Weights of a small GPT-style language model, trained from scratch on English Wikipedia.
Size: width 96, 2 heads of 64, MLP 256 SwiGLU, vocabulary 8192, 3.3M parameters.
Architecture: RMSNorm before and after each block, rotary positions, no biases in attention or MLP, capped logits.
Each number is 128 + 32 x the weight over its row's rms, rounded and kept within 0 to 255. Layers, rows and columns count from 0. The size above them is the row's rms in percent of the matrix's.

# layer 2 MLP down (transposed), 256x96, rms 0.0777, rows 173-218, columns 48-95
size [  6  79  24 125  65 111 101 102 102 104 111 107 139 102 104 132 107  87 112  14  90 109  10 100 107 129 103 115  75  95 118  81 118  96  43 103 115 113  81  96 116 118 110  77 127 124]
[[124 147 128 167 151 117 158 161 129 122 132 163 102 169 184 158 191 147 131 131 153 178 163 160 154 223 121 145 143 150 139  98 144  86 102 130 105 175 167 161 137 115 132  86 108 177 140 129]
 [121 157 113 119 118 118 152 131 139 110 107 161  38 106 133 142 179 185  83 108  60 142 124 118 113 138 138 107 109 121  95 218  91 132 162 135  86 135 115 184 135 108 158 157 100  71  87 148]
 [108 107 126 119  99 152 110 112  87 135 196 117  79 111 110 107 144 112  83 112 101 160 141 180  81 126  80 147 107  96 148  78 181 105 101 181 187 136  82 114  95 120 167 107 153 117 106  62]
 [103 171 138  48 125 151 123 116 113  75  73  95  95 143 165 130 179 130 115 149 128  86 158 173 129  55 117  61 107 108 134 136 119 159 102 159 133 141  85 110 124 118 123 101 125  64 116 109]
 [125 130 107 149 115 125 143  96 103 120 135 106 109 165 205 115 109  93 134 139  75 164 113 105 104 186 149  67  73 141 166  57 117 114  97 131 112 118  36 127 101 119 133 137 132 162 152 121]
 [ 92  95  89 143 140 115 118  51 176 132 111 171 179 134 116 144 142 181 119 138 110 168 122 164 126  43 188 107 167 104  97 150 159 171 113 162 155 129 101  96 149  94 129 129 129 150 159 153]
 [113  94 150  41 116 123 136  91 126 155 128 133 120 103  74 154  79 145 153  60  92 122 132 176 154 114 156 120 168  45 212 167  77 135 148 105  84 116 138 156 149 101  87 165 135 117 119 151]
 [148 143 125 103 117 109  97 154 108 101 151 149 115 144 128 169 120 129 152 105  85  98 108 108  92 156 179 115 102 116  50 203 130  84 152 123  78  84 105 158 144 130  72  77 162 118  91 122]
 [173 144 102 194 102 143 114 151  83 112 169 123 150 152 147 111 144 103 142 112 157  51 119 109 149 112 126 108 139 135  74 142 132 144 161  66 134  97 148  91 168  84  79 164 100  58 105  99]
 [106 147 157 111 138 118 177 163 178 118 125 167  85 118 117 161  81 155 131 138  78 175 103 120 126 181 156 113  99 186  93 163 145 138  82 146 127  45  98 140 126 132  88 131 110 145 121 116]
 [117 129  72 102 185  86 163 182 113 141 133  93 176  99 112 147 169  84 122 158 147 154 109 117 117 130 133 185 100 158 146 100 100 169 195 136 127 153  64 125 157 148 108 164 135 151  51 144]
 [107 115 155 105 119 117  69 117 121 185 125 144 146 122 125 102 112 124  87 143 160 104 152 127  84  56 153 108  68 160 128 140 145 128  90 135 122 169 161 156 103 133 132  67 157  58 153 190]
 [141 110 145 115 133 100 116  99 170 100  86 142 152 150 111 116 131 138 105 129 105  60  78 104 128 125  89 159 161  70 102 124 132 112 165 105  73 125 124 105 195 178 158 142 125 186  58 102]
 [ 95  89 134 111 152 154 126  77 139 146 133  90 169  94 118 155  96 142 152 117 110  99 183 103 134 127 101 152  65 137 165 125 156 136 160 147 129 155 121 151 119 159 156 155  96  99 133 129]
 [ 65 151 125 154 128  62 165 154 138 197 118 102 139 129 143 112 175 145 138  98 115 137 164 102 116 182  41 152 131 124 100  98  85  73 107 105 102 101 156 105  90 129 143 143  43 105  68 157]
 [133 130 146  96 149 119 110  85 107 134  71 127 123 127 153 123 136 149 100 140 198 160 163 128  82  98 143  97  92 187 178 188 102 120 138 114 166  91 120 135 114 163 164 126 146 123  76 121]
 [127 153 119 123  91 100 144 155 166 105 158 150 132 136 154 154  92 115 137 118 127 145 171 137 157 164 104 108 140  82  94 184  94 160 152 168 146 156 200 132 142 174 180  87 125 146 124 109]
 [ 93 181 118 159  44 171 169 113 171 140 100 140 158  66  68 125 140 176 117 161 123  65 169 189 114 104 162 117 159 164 182 127 166  84  84 145  83 128 163 108 154 120 174 116  65 109 113  86]
 [118 129 144 146 137  80 181 130  62 108  83  71 150 108 105  92 151 168 148 126 116 107  57  94 149 108 127 134 154 112 142  56 101 132  84 118 100 121 121 135 161 180 141  83  96 183 177 161]
 [ 77 129 186 104 133  86 123 207 183 115 129  84 190 134 113 132 174 122 178 144 114 112 146 104  98 171 140 125 151 143 138 134 141  90 149 108 118 112 158 125 178 123 124 145 127 149 131 127]
 [115 117 105 134  71 150 115 123 161 151 149 137  60 147 117 138 202 115 140 130 138 209 177 151 141 180 135 133 182 107 118 128 125 121 139  89 115 114 166 135 100 113 193 161 113 170 127 135]
 [138  86  79  92 108 105 142 149 179 172 109 107 179 100 138  24 114 164  78 126 151  88 162 141 128 142 107 163 136 120 109 146 118 140 149 128  94 132 120 158 177 157 111 157 138 182  96 121]
 [ 97 100 130 166 131 133 132 172 106 161 137 135 145 139 123 142  97 178 127 157 118 149  85  73 195 197 127 114  99 123 115 159  51 104 136 162 138 104 104 118 148 122  79 187 107  95 138  47]
 [147 197 120 195 101  91 150 175 200 112 119 192 129 104  85 161 115  92 137 157 114  76 149 122 172 180 127 105 152  68 115 148  63 108 124  95 167 151 126 112 138  91  78 133 122 138 112 152]
 [155 158 179 141 142  87 177 191 122 151  70 127 178 112 142 172 136 128  99 134 178 150 156 129 128 144 132 125 127 111 126 115 150 170 106 124 115 139 170 136  35 125 194 159 176  99 162 116]
 [169 140 167  96 175 117 187 152  65 142  50 159 139 122 110  87 115 154  97 204 127 155 138 132 108 166 131 148 142  92  46  93  79 179 114  84  97 134 126 160 128 127 152 143 121 143 115 153]
 [138 173 124 116  96 125 133  70 117  69 155 145  92  99 129 119  79 185 118 126  76 114 165 157 146 141 134 159 106 178 149 121 133 195 140 112  86 128  96 132 185 167 155 107 124 107  23 119]
 [ 90 113  85  98  88 102 144  94 132 114 167 142 114 111 135 117  74 105 158  98 144 160 123 104 171  64  49 152 107 188 125 146 180 168 149 111 109 136 125 210 151  91 120 103 121 101 121 118]
 [108 103 120 176 177 111 141  85 155 115 114 150  84  92 158 109 135 131 168  72 137 128 162 156 148 120  81 167 117  72 143 122 131 155 158 112 149 162 129  89 126 169 104 145 135 162 170 143]
 [123 106 136 107 142 100 103 148 133 151 115 182  85 106 211 152 112 107 113 136 101 188 134 164  99 142 195 179 151 138 128  92 162 121 127 120  97 104 132  95  78  76 171 175 139 158 152 144]
 [148 122 116 177 170 127 104 129 140 187 187  96 175  76 132  84 126 118  69 126 160 154 161 120 112 128 152 146 128 178 146  71 155  73 120  81 103 114 107 148 145 164 180 203  97 125 159 111]
 [ 89 196 177 112 131 140 155 116  70 101 110 142 110 133 116 129  99 138 176  74 134 144 130 226  87 143 128 108  92 137 145  96 173 140 134 142 138 141 138 141  90 131 175 127  91 177 192 106]
 [ 90 136 131 124 146 127 155 118 127 170 120 165 111 119 150 103 186  83 176 149 178 173 138  95 110 128 127 164 103 104 101  91  96  94 164 134 106 149 152  68 130 133 115 177 112 160 113 127]
 [144 173 104 140  88 114 147 158 133 190 189 125 109 100  86 140 178  96 112  94 118 134 113 131  62  63 183 134 139 164  73  80 129  97 167 195 130 101 113 126 166 157  75 120 137 132 146 161]
 [152 123 127 142 194 145 140 160 150 112 148 175  93 134 124  86 139 202 116 167 124 146 163 127 128 109 126  99 188 135 140  90 178 185  92 129 158  95 101 105 133 140 151  74 149 125 121 101]
 [176  72 119 148 111 141 125  64 124  64 160 134 126 121 116 155 151  82  93 146 117 155  25  77 110 117 152 119 143 140 175 156  79 169 115 134 158 154 149 104 121 145 152 171 127 113 128  69]
 [114 127 142 163 144 108  70 146 114 118 149  99 123  87 165 166 166 152 111 171 146 153 141 113 131  76 115 134 102 106 159 143 111  95 162 119 119 129 160  95 159 121 166 193 123 137 145 147]
 [ 91 150 148 172 176 123 164 106 156 115 166 135 124 123 202 135 175 169 121 139 106  89 127 124 124 122  93 108 105 185 147 101  98 117 126 149 112 146 114 167 136 125 106  89 186 117  45 157]
 [ 80 188 103  97 135 118 126 143 187 145 103 106 102 105 161 136 135 105 135  90 110 101  36 147  97 145 117 141 101 104 118 119 120 105 118 131 105 185 146 129 161  87 107 112 148  44  84 148]
 [147 180 133 170 120 161 143 214 119 121  66 151 149 116 174 149 126  69 126 157 127  81 109  87 151 141 143 103  93 116 144  42 116 144 114 102 151 138 110 125 135  90 109 119 153 161 123  75]
 [ 92 102 127 174 122 155  97 114 104 142  93 100 115 121 135  59 144 107  72 165 117  45 126 110 150 100 175 154 150 127 114  87 169 124 110  95  98  95  99 109 169 123 192 134  97 158 102 158]
 [106 200 168 110 101 127  70 107 145 154 105 196 126 104 132 140 168  44 147 172 148  90 122 119 143  91 129 185 126 123 100 103 167 104 155  91 119 136 112 183 144 167 126 139 141  95 134 169]
 [ 86 104 125 110 145  76  71 173 143 123 193 170 149 156 131 156  87 147 127 143 200 144 150 156 190 144 167 175 130 157 140 127 108  95 136 124 129 127 106 158 124  76  84 198 130  66 100 167]
 [145 116  97 168 120 158 107  95 140 134 145 127 147 131 119 166 156 128 153 151 128 104 138 123  31 137 118 186 172 140 123 160 112 207  72 126 122 111 114 160 149 115 137 118  91 114 142 133]
 [123 164 116  68 153 110  54 124 113  80 122 129 106 141  97  63 141 128 139 192 115 160 115 153 181 151 128 135 101 134 150 162 113 149 136 166 151 104  92 105 110 155 142 165 129 147 121 150]
 [ 54 126 121 113 150 116  73 102 139 172  93  76 133 163 101 125 152 149 143 117 150 141 114  97 102 148 157 127 140 158 118 183 126 104  96 133 176 122  59 123 134 164 115 154 134 113 149  64]]
# layer 2 MLP gate, 256x96, rms 0.205, rows 174-219, columns 48-95
size [ 74  21 145  54 106 105 118 104 119 132 110 140 100  97 126 110  82 122  15  99 115  11 122 130 141 118 112  68 102 121  95 104 102  38 104 117 121  91  86 108 106 128  76 120 131  88]
[[ 81 114 167 100 141  98 122 119 125  75 101 125 180 151 163 172 128 169 153 133 218 115 103 152 121 106 114  99 108 100 116  67 132 129 112 172 108 161  96  91  97 135 106 126 144 138  97 117]
 [145 135  91 109 122 141 190 145 178 186 149 130 152 101 125 154  88 123 149 122 159  67 103 107 194 174 112 132 106 150  96 111  85 116  94 136  94 190 193 145 128 130 127 134 119  91 145 100]
 [146  48 122 204 130 135 121 101 182 143 129 142 159 175 133  99  88  78 125 146 129 163 135  68 170 152 134 191 177 175 126 112 160 121 196  73 128  97 155 138 131 126 119 163 137 179  92 112]
 [137  95 140 100 138 207 143  86 154 185 132 104 136 156 119 118 112 138  98 111 202 117 136 126 164 120  90  68 108 129 112 111 200  89  87 117 144  83 123 112 127  92 190  63  76 123 153 127]
 [ 91 103 158 105 139 153 145 155  97 153 176 145 118 144 132 196  95  95 109  90  91  79  95 170 116 183 142 150  42 132 120 117 160 132 128 132 163  68 197 180 158 119 108 162 148 174 104 152]
 [166 142  98 141 133  94  99 139 139 161 142 146 108  99 107 143 193  57 156 156 106  79 100 151 172 150  98 104 214  65 126 139 131 148 140 112 155 126  49 130 152 177 140 134 205 124 131 161]
 [128 113 138 124 134 169 117 113 128 175 110 103 135 113 155 118  73 114 140 145 178 139  76 110   2 137 122 114 105 113 141 162  87 151 162  74  97 119 100  98 156  63 135 113 136 110  94  98]
 [107 108 162 126 143 136 136 109 177 138 113 152 145 118 107 148 127 110 175 126 135 184 157 156 118 116 186 131 111 152  89 144 144 169 121 149  99  81  64 137 134  83 158 150 154 131 138 105]
 [165  80 117 125 111 117 168 139 176  91 136 141 116 146 173  94  96 118 177 112 189  97 110 128 106 200  85 176  89 111 111  93 104 157 139  88  81 114 147  87 155  67 128  78  93 145 142 180]
 [133 104 143 136  93 166 134  76 133 212 193 101  85  74 133 116 151 135 121 129 173 117 135 141 112  63  82 103 114  83 129 162 133  50  74  96  65 164 121 141 135 127 167 134 127 130 152 139]
 [126 132  62  85 132 168 128 133 104 136  64 131 109 171 165  90 132 152 120 134 174 183 118 134 115 121 114 129 102 126  91 125 177 135 136 140 119 124 168 174 143 110 163 103 183 153 120 150]
 [180 173 103 137 173 120 107 134 114 165  58 141 146 150 121  77 112 136 134 106 113 117 163 141 147 165 129 195 112 118 116  91 151 138 167 107  68 130  95 154 144 132 201 194 173 137 126  93]
 [ 97 107 135 173 152 183  87  28 151 141 126 147 151 121 109 111  86 149 102 176 191 148 114  97 149 112 124 131 131  79 111 109 155  83 153 101 170 174 128 157 146 101 156 175  84 154  98 105]
 [ 87  94  78 133 115  74 130 121  51 161  95 149 129 154 126 210 173 120 145 114 136 146 159 158 158 126  75  88 101  96 106 111 126 122 130 115 157  99 134 205 143 149 161 171 160 125 100 129]
 [100 178 187 152  87 153 122  91 172 164 124 181 132 148 154  85 147 199 126 124 165  68 182 132 128 172 149 103 123 168 120  98 134  67 110 114 124 109  93 142  72 160 154 132  49 125 119 130]
 [102  94 142 123 214  89 144 118 137 156 138 109 157 143  89  52 177 120 108 109 115 183 108 118 106 118 112 129 124 180 110 131 169  68 178  79 138 115 110 166 120 141 142 203 133  73 121 133]
 [160 179 159 169 143  78 148 133 135 158 166 147 120 144 115 140 136 103 120 143 158 103 117  84 215 143 120 114  89  91 119  59 127 190 108  95 161  79 168 120 139 124 182 104 166 239 143 125]
 [101 153 122 131 117 132 135 127 121 131  81 117 143 109 154 108  93  88 108 143 140 144  72 160  86 132 108 138 181  83 175  94  96 133 153 106 125 192 127 134  79 165  85 152 117 145 122 111]
 [163 181 106 166 181 197 167 157 108 110 143 158 125 123 179 133  78 165  99 145 129 113 149 136 154  87 127 137 141 117 166  66 140 126 149 157 139 151 192 119 109 132 123 103 197 134 109  89]
 [ 59 159 149  80 166 158 123 166  85 126  92 148 117 102  95 176  78 101 102 100 142 122  75 148 115  82  90 118  96 132 143 155 128 104 139 171 123 125 103 125 148  85  96 149 175  55  83 111]
 [ 94 124 129  78 162 163 136 110  91 182 114 125 136 181 137 118 107  68 128  98 146 174 139 114 184 169 148 123  71 114 140 138 126 100 114  70 161 143 128 109 121 128 216 130 132 142 164 116]
 [125 146 158 127  80 170 119 144  94 128  82 173  91 148 169 184 155 163 133 124 142 135  81  58 156 180  80 131  97 166 115 174 142 117 116 124 162 145 153  67 119 162 147 133 170 106 161 154]
 [ 85  69 112 103 125 104 146 127  77 151 154  68 169 118 143 116 161 149  93 181 151 142 135 165 150  93 119 163  45 199 120 133 148 158 113 119  88 126 130 171 105 140 189 125 131 125 150 153]
 [145 107 116 125 112 147 192 145 142 145  89 119 158 180 130 163 147  99 143 170 142 174 174 136 119  80 105 136 176 130 110 166 126 164 143 133 181 143 108 105 112 123 101 127  90 138 194 183]
 [122 154 192 132 139  91 139 114 102 210 113 158  81 159 160 175 181 221 132 178 111 134 110 120 120 127 112 173 162 123  93 129  87 164 156 131 138 149 122 158 125 100 122 116 109 159 117 101]
 [124  59  92 135 120 185 111 165 132 136 128 114 118 180 102 117 108 145 152 137 128 156  67 113  99  96  89 139 165 129  52 118 100 109 168  84 146 126 147 136 111 138  86 121 160  88 168 156]
 [136 130 204 181 146 124 133 141 130 171 127  97 115 140 107 186 150 177 120  95  18 136 128 188 143 153 137  74 146 104 113 135  70 106 198 116 148 139 131 124 135 125  96 165  87 101 131 132]
 [122 104 141 132 197 136 114  72 117  78 108 136  70 157 142 116 133  50 166 140 113 113 189 130 183  79 131 134 147 118 157 126 130 186 208 145 128 129 181 146 157 120 158 131 106 166 127 113]
 [106 136 181 129 146 111 157 118 142 169  91 135 155 115  92 148 173 148  71 113 140 121 172 125  76 159 151  93 174  42 125 115  81  81 144 147 101 145 135  84 128 157  99 223 115 145 122 161]
 [128  44 170 148 122 111 137 147  87 196 117 146 121 170 129 113 100  74 106 134  77 165 128 123  93 156  82 168 160 174  96  61 142  87 113  92 116 157 113 148  90 128 156 194 144 117  70 147]
 [ 62 124 185 139 130 121 130 119 101 125  72  87 153 110 112 136  96 140 187 133  86  78 142 137 116 128  84 197 148 176 151 137 107 125 136 131  98 150 103 143 103  91 130 118 107  99  86  95]
 [135 133 108 164 158 150 161 136  93 170 127 143 133 118 140 158 106 130 100  75 183  62  78 160 155 142  99  97 143 122 123 170 121 176  87 161 149 120 135 170  47  86 107  92 158 119 130 146]
 [126 117 104 151 156 154  61 134 100 133  64 128 156 178 121 123 123 177 155 103 103 117 107 137 139  89 102  88 125 100 104 119 141  98 111  92 139 123 142 160 166  89 164 147  94 175  78 142]
 [189  84 103 141  77 111 109 120 189 118 110 143 156  82 118 113 142 155  76 144 119 171 163 118 120  74 162 111 145 177 114 154 160 125 150  93  92 117 157 157 140  67 154 124 165  94 148  89]
 [105  59 130 155  94 136 165 105 120  95 168  88  87 121 124 177 161  60  85 126 113 163  72 143 146 122 124 155 174 145 168 111  86 114 186 176 222 110 104 106 147 149 161 188  99  99 113 128]
 [155 162 134 119 128 179 158  92  86 156 150 162 136  90  66 100 161 114 101 104 172 117 121 168 125 163 142  82 145  84 120 142 140 157 140 139 147 132 115 164  85 123 120  38 151 139  65 142]
 [183 108 147 151 170 149 126 114 152 117 159 139 140 161 154 122 134 122 113 145  99 129 101 102 158 116 112 119 106 145 115  34  98  78 136 133 187 128 140  94 106 164 135 132 170 118 135 142]
 [138 116 152 126 173 103 165  93  96 172 143 131 175 134 170 159 180 148  99 126 136 155 128  77 198 141 183  84 139 171 126  70  93  92 145  93 169 116 117 138  84 141 148 115  98 187 143 171]
 [ 53 125  72 138 136 167  88 103 102 136 128 108  57 181 136 107 105 142 116 124 136 163 108 215  65 106 117 140  65 151 165 134 112 202 124 158 142 145 147 110  86  69 130 100  95 104 132  78]
 [142 117 175 134 148 139 110 134  63 145  60 123 111 151 190 156 139 172 130 103 110 139  74  84 156 134 128 146 122  86 138 123  70 139 167 124 124 188  64  87 136 100 111 219 137 124  95 156]
 [105 146 134 142 115  86  89 107 132  92 117 146 121 155 164 124  87 170  85 118 152 117 136 158 164 122  64  95 126  94 108  82 146 121  94  57 130 109 166 168  61 115 158 118  98 177 143 131]
 [117 143 121 117  97 166 163 139  90 117 130  79 147 183  98  79 135  95 116 129  43  88 110  75  64 118 135 103 117 165  99 119 148 113 115 127 150 154 129 101 114 213 175 142  49 167 167 142]
 [105 141 113 111 225 121 190 107 141 126 129 125  29 112 161 172 109 104 173 103 110 101  65 178  80 141 129 141 145 163 106 167  89 181 120 110 121 140 111 153 116 137 127 172 103  85 147 156]
 [ 92 131 137  37 148 124 137 108 138 146 122 153 122 121 123 150 131 139 134 150 117  76  73 162 176 121 110 145  86  89 113 138 120 105 134 152 152 149 146 134 100 158 125 122 148 136 172 222]
 [166 157 135 192 127 135 116 123 105 146 129 223 145 127  97 156 156 134 103 125 109 151 135 179 170 159 133  82 160 122  80 118 141  96 138 110 139  95 189 146 125 111 132 153 178 137  95 125]
 [ 99 119 113 124 204 156 113 106 220 122  72 125 126 124 141  82  67 137 114 168 165 113  84 133 155 124 130 168 128 178 164 145 145 118  93 148  91 125 111 113  92  86 167 154 139 102 157 146]]
# layer 2 MLP up, 256x96, rms 0.206, rows 174-219, columns 48-95
size [ 71  26 121  73  82 103 114  95 111 131 104 143  95  93 126 102  89 101  16  99  96  13 102 116 140 105 108  78 105 125 113  95 108  53  83 120 117  75 100 101 106 146  98 101 128  82]
[[162 154  96 144 101 124 115 134 145 172 174 120  97 112 113  86 121  74 105 137  42 140 179  96  98 117 150 143 159 140 153 201 123 124 134  88 118  88 118 145 150  93 117 136 124 113 169 113]
 [141  87 156 155 125 112 144 127  94 148 167 114 127 102 169 132 147  82 100 147  98 164 151 140  83 103 141 147 130 161 152 150 129 112 150 103 106  69 116 102 140  81 123 114 102 222  99 121]
 [137  40 113 179 159 126 120 115 174 149 123 139 167 205 148 105 109  79 117 129 142 175 115  88 184 157 147 172 191 176 124 101 147 130 197  74 107 109 181 161 142 122 153 156 145 177 108  98]
 [ 98  56 127  84 168 169 147 114 106 172  99  98 150 126  79 182 114 117 122  75 150 175  69 137 164  92 120 122 105 133 107 167 142 126 119  99 161 107  97 131  94 155 171 130 145 104 148 106]
 [124  67 164 116  85  91 171 104 136 136 131 156 101 147 137 183  86 130 130 115  58  96 103 185 122 147 138 153  61  98 161 100 165 137 111 133 142  65 202 131 144 154 122 173 127 172 137 131]
 [ 89 143 156  87 132 157 182 149 126 106 141 106 158 159 132 115  44 152 102 101 111 157 152 145  94 113 185 170  80 163 119 166 111  95 146 112  41 134 139 119 105 100  99  67  80 110 110  82]
 [111  97 138 138  92 132 143  96  93 139 183 130 145  84 141 138 129 122 113 124 144  88 148 127  90 126 125 109 145 134 151 112 144 140 188 112 111 140  38 172 148 126 131 165 138 159 120  84]
 [142 127  99  82  45 162 141 177  46  90 167 102 121 164 133 125 138 138 149 138 134  94 142 104 144  79 127 180 171 101 140 170 113 124 132 119 120 155 124 130 158 133 108 117 150 133 177 149]
 [114 129 123 132  86 158 112 104 117 167 133  99 111 131  53 131 174 153 108 163  88 195 178 102 136  75 154 114 208 132 127 125 182 100 100 146 153 143 125 138 106 197 102 164 116 128 107  95]
 [ 94 116 127 112 115  62 136 170  88 117 123 115 137 104 161 173 140 155  89  77 117 102 149 161 109 222 157 132 117 140 162 118 134 132 145  92 144 129 132 105 126 155 107  91 143 179 122 122]
 [137 122 132 175 102 116 130 120 145 133 162 107 144 107  90 179 106 123  94 154  89  73 142 111 100  88 153 130 167 149 144 126 100 118 142  95 124 129 121  90  98 169  45 176  87  75 110 120]
 [149 152 129 120 176  83 135 144 119 168  97 161 161 164 115  87  84 133 148  95  95 118 168 167 129 181 136 162 139 149 141  79 167 140 139 131 101 146  97 117 138 152 190 171 163 115 128  72]
 [ 80 146 153 174 162 180  72 108 118 141  93  99 163 111 130 145  96 208 104  94 181 113  91  97 145  91  92 145  86 101 113  94 135 117 142 123 152 161 110 147 164 122 114 141 141 146  94 134]
 [ 67 114  54 117 138 128 173 136  83 147 105 124  99 134 113 176 143 116 175 123 136 153 150 119 188 166  58  98  73 134  59 114 114 146 133 120 138 109 167 140 138 139 196 114 187 114 124 144]
 [ 97 119 165 101 120 131 124 135 161 128 108 191 128 129 124 125 140 211 128 153 136  89 120 131 107 139 134 188  86 130  62 133 148  87 124 116  78 111  88 172  95 108 103 115  58 114 149 107]
 [110  66 138 117 171  83 165 141 128 150  92  79 169 158  76  85 167  76  91 134 103 206  92 145  78 120  96 107 134 153 112 156 180 125 155  74 138 111 113 151  93 148 160 141  93  95 103 115]
 [144 204 140 160 128  74 168 129 135 167 144 149 137 142 124 134 135 121 120 139 144  92 130 128 180 167 115  83  90 102 134  65 131 185 103 102 142 110 148 109 167 122 201 102 160 242 120 118]
 [139 129  66 112 144 102 148 162  90 125 128  97 131  77 126 145 121 114 147 147 154 147  74 146 102 141  80 169 191 118 183  92 123 158 157 148 132 201 112 140  98 142 143 147 124 123 108 125]
 [173 151 147 184 167 207 104 148 181 172 155 133  98 102 148 130  80 156  96 136 159 104 113 129 152  89  94 150 109 143 155  52 166  85 156 129 127 151 166 108 102 141 142  84 176 184 145 130]
 [173  91 124 159  79  37 171  83 167  66 142 109 118 108 119 112 171 131 128 149 106 108 134 105 133 111 189  88 145 169 113 165  90  58 131 106 172 124 102 132 119 176 103 119 154 128 150 123]
 [ 86 166 150  68 163 161 110 147  86 192 130 172 110  93 121 111 167 101 108 120  81 129 175 112 151 174 186 100 115  94 181 122 163 146 142 103 153 102 150  94  87 110 154 139 155 127 131 124]
 [188 147 138 150 178 118 156 161 183  69 137 136 190 157 131 170 152 163 170  90 169 123  57 152 147 168  95 148  61 147  67 144 128  91 113  87 131 109  92  44  95 102 107 131 167  89 122 120]
 [111  65 107  84 149 133 174  99  98 128 106  58 146 161 155 113 111 171 114 124 147 156 148 172 161  77 114 155  50 201 109 113 152 160 113 130  94 111 137 160 120 145 181 169 106 109 130 139]
 [139  77 143 104 130 120  68 116  84 104 132 162 159 120 125 138 116 131  94 117 133  81 182 102 148 112 174 161 119  79 112  52  90 101 123 145  94 103 157 119 104 112 105 121 182  72 149  89]
 [150 173 205 130 137 185 117 113 118 201 116 158 128 135 144  95 122 147 139 130 151 154  87 123 150 150 134 129 142  92 112  54 118 109 140  80 146 108 176 101 129 125 174 128 146 131 107 139]
 [124  78 117 150 145 108 143 126  97 115 148 128 111 218  95 127 112 152 139 126  75 161  93 143 135  89 126 117 189 138  74 116 106 141 133  77 176 136  99 130 119 145 113 130 161  95 153  87]
 [160 118 196 192 131 117 126 139 150 133 132  97 106 143 152 153 160 178 135 131  41 147  95 193 146 124 173  73 153 127 137 133  89 127 159 137 160 163 100  79 139 127 106 181 118 107  94 118]
 [116 120 140 117 174 132  93  89 134  78 113 150  45 162 186 129 109  83 146 148 138  85 188 126 228  95 141 113 144 130 119 126 158 158 178 142 122 148 158 172 135 100 113 126 121 145 102  99]
 [150 135 167  99 114  93 130 124 144  86 137 127  76 169 138 159 138 191 112 109 113 134 136 143 120  69  82  89 144 138 121 108 121 122  80 110  92 145  64 127 176 186  95 175 181  93 156 123]
 [156 204  59  92 139 139 155 129 163  62 150 104 129  64 129 141 189 164 149 144 159  94 125 120 158 100 143  96  94  69 161 146 101 181 157 149 142  99 132  83 158 133 113 109 118  96 171 124]
 [163 171 104 146  99  73  89 151 139 127 156 152 116 126 110 110 116 105 114 110  78 123 105 109 199 126 115  73 160 133  65 107 145 107 116  90 182 101 172 148 134 131 184  88 157 164 193 161]
 [106 109 159  79 124 133  95 135 132  99  90 135 119 135 110 120 150 154 174 176  62 181 165  73 135 114 151 206  70 144 118  78 120  97 180 124  85 106 157  79 148 168 102 168  99 149 126 173]
 [142 157 124 147 125  93 144 190 122 149 203 135 118  73 163 131 108  99 144 102  85 162 146 143 112  94 103 112 120 156 118 137 109 114 136 171 134  68  83 136 157 113  67 150 117 118 141 160]
 [125 120 123 159  98 149 121  88 150 142 151  65 162 118 191  93  81  78 141 186 142  57 127 184 143 158 148 123 124 139 142 139 120 100 181 114 159  91 105 101 110  74 171  85 100 117 193 145]
 [157 158 107 101 133 123  68 135 116 136 115 181 127 125 138 131 107 117 174 131 119 119 161 102 119 103 120 118  72  82  80 124 114 168  69 127  74 161 180 148 106  97  64  71 132 129 149  75]
 [126 118 156 168 143 135 122 187 121 102  81 114 183 198 176 118 128 160 115 155 134 129 176 100  83 155  75 182  77 148 105 112 134 115  97 106  89 117 190  82 170  92 130 175 108 158 152 133]
 [155 117 169 128 118  95 163 121 152 108 138  99  71 100 172 117 129 126 111  88 134 158  95 120 147 135 135  65 110 146 159  88 138 117 113 140 140  88  96 133 113 169 182 132 214  62 138 142]
 [106 142 163 115 156  76 134  98 108 156 138  96 161 159 145 165 178 114 127 145 117 133  70  97 183 193 167  49 103 155 158  71  90 102 130  96 178 153 147  87 138 141 160 139 114 169 136 169]
 [166 117 160 100 185 158 131 137  89 116  73 106 128 134 158 116 127  74 108 156 115  99 122 118 109  79 149 162 131  94 171  76 142 163  96 194 119 177  58 157 156 128 141 127 127 148  68 180]
 [165  76 160 119 170 155 153 141 106 110  84 103  98 177 124 116 104 174 110 117 118 119  80  51 185 132 128 137  99 143 149  87 127 116 177 150  79 159  89  99 184  97 158 212 136 118 116 138]
 [132 131 132 119 160 164 156 129 146 163 145 114 166 118  99 131 152  86 178 125  85 138 113  83 106 156 198 172 116 168 116 145 127 145 166 171 119 170  94 107 160 155  99 152 171  84 117 101]
 [120  98 159 109 152 150 120 120 151 135  89 192 117 114 133 155 107 132 109 136 225 144 171 162 102 173 117 152 164  61 160 147 122 123 126 116 130 113 147 193 156  74 101 128 164  83  80  88]
 [173 153 139 140 182 180  92 108 149 117 169 122 108 175 139 129  79 108 155  83 178 117 134 100  95 134  84 157 128 149 108  65 154 142  99  89 114 115 131 112 100 124 144  92 106 128 136 140]
 [116 139 135 199 112 138  83 168 117 106 113 129 137 117 125  72 110 105 151 142 146 150 171 107 100 165 118 111 149 135 133 141 122 158 120 110  94 121 100 158  88  91 146 135  84 132  76  64]
 [ 39 138 106  97 157 125 122 166 104  97 123  88 116 181 128 178  55 154 134  87 136 141 120  84 137 147 154 183  89 137 162 107 108 136 112 172 191 153 109 121 108 148 139  74  78 120 168 138]
 [ 76 138 111 126 159 146  89  93 197 131 107 133 130  92 151 109  81 128 124 176 147 126  98 158  48 107 154 155 158  98 154 145 153 140  66 105  92 102 108  85 111  96 173 157 210  84 166 149]]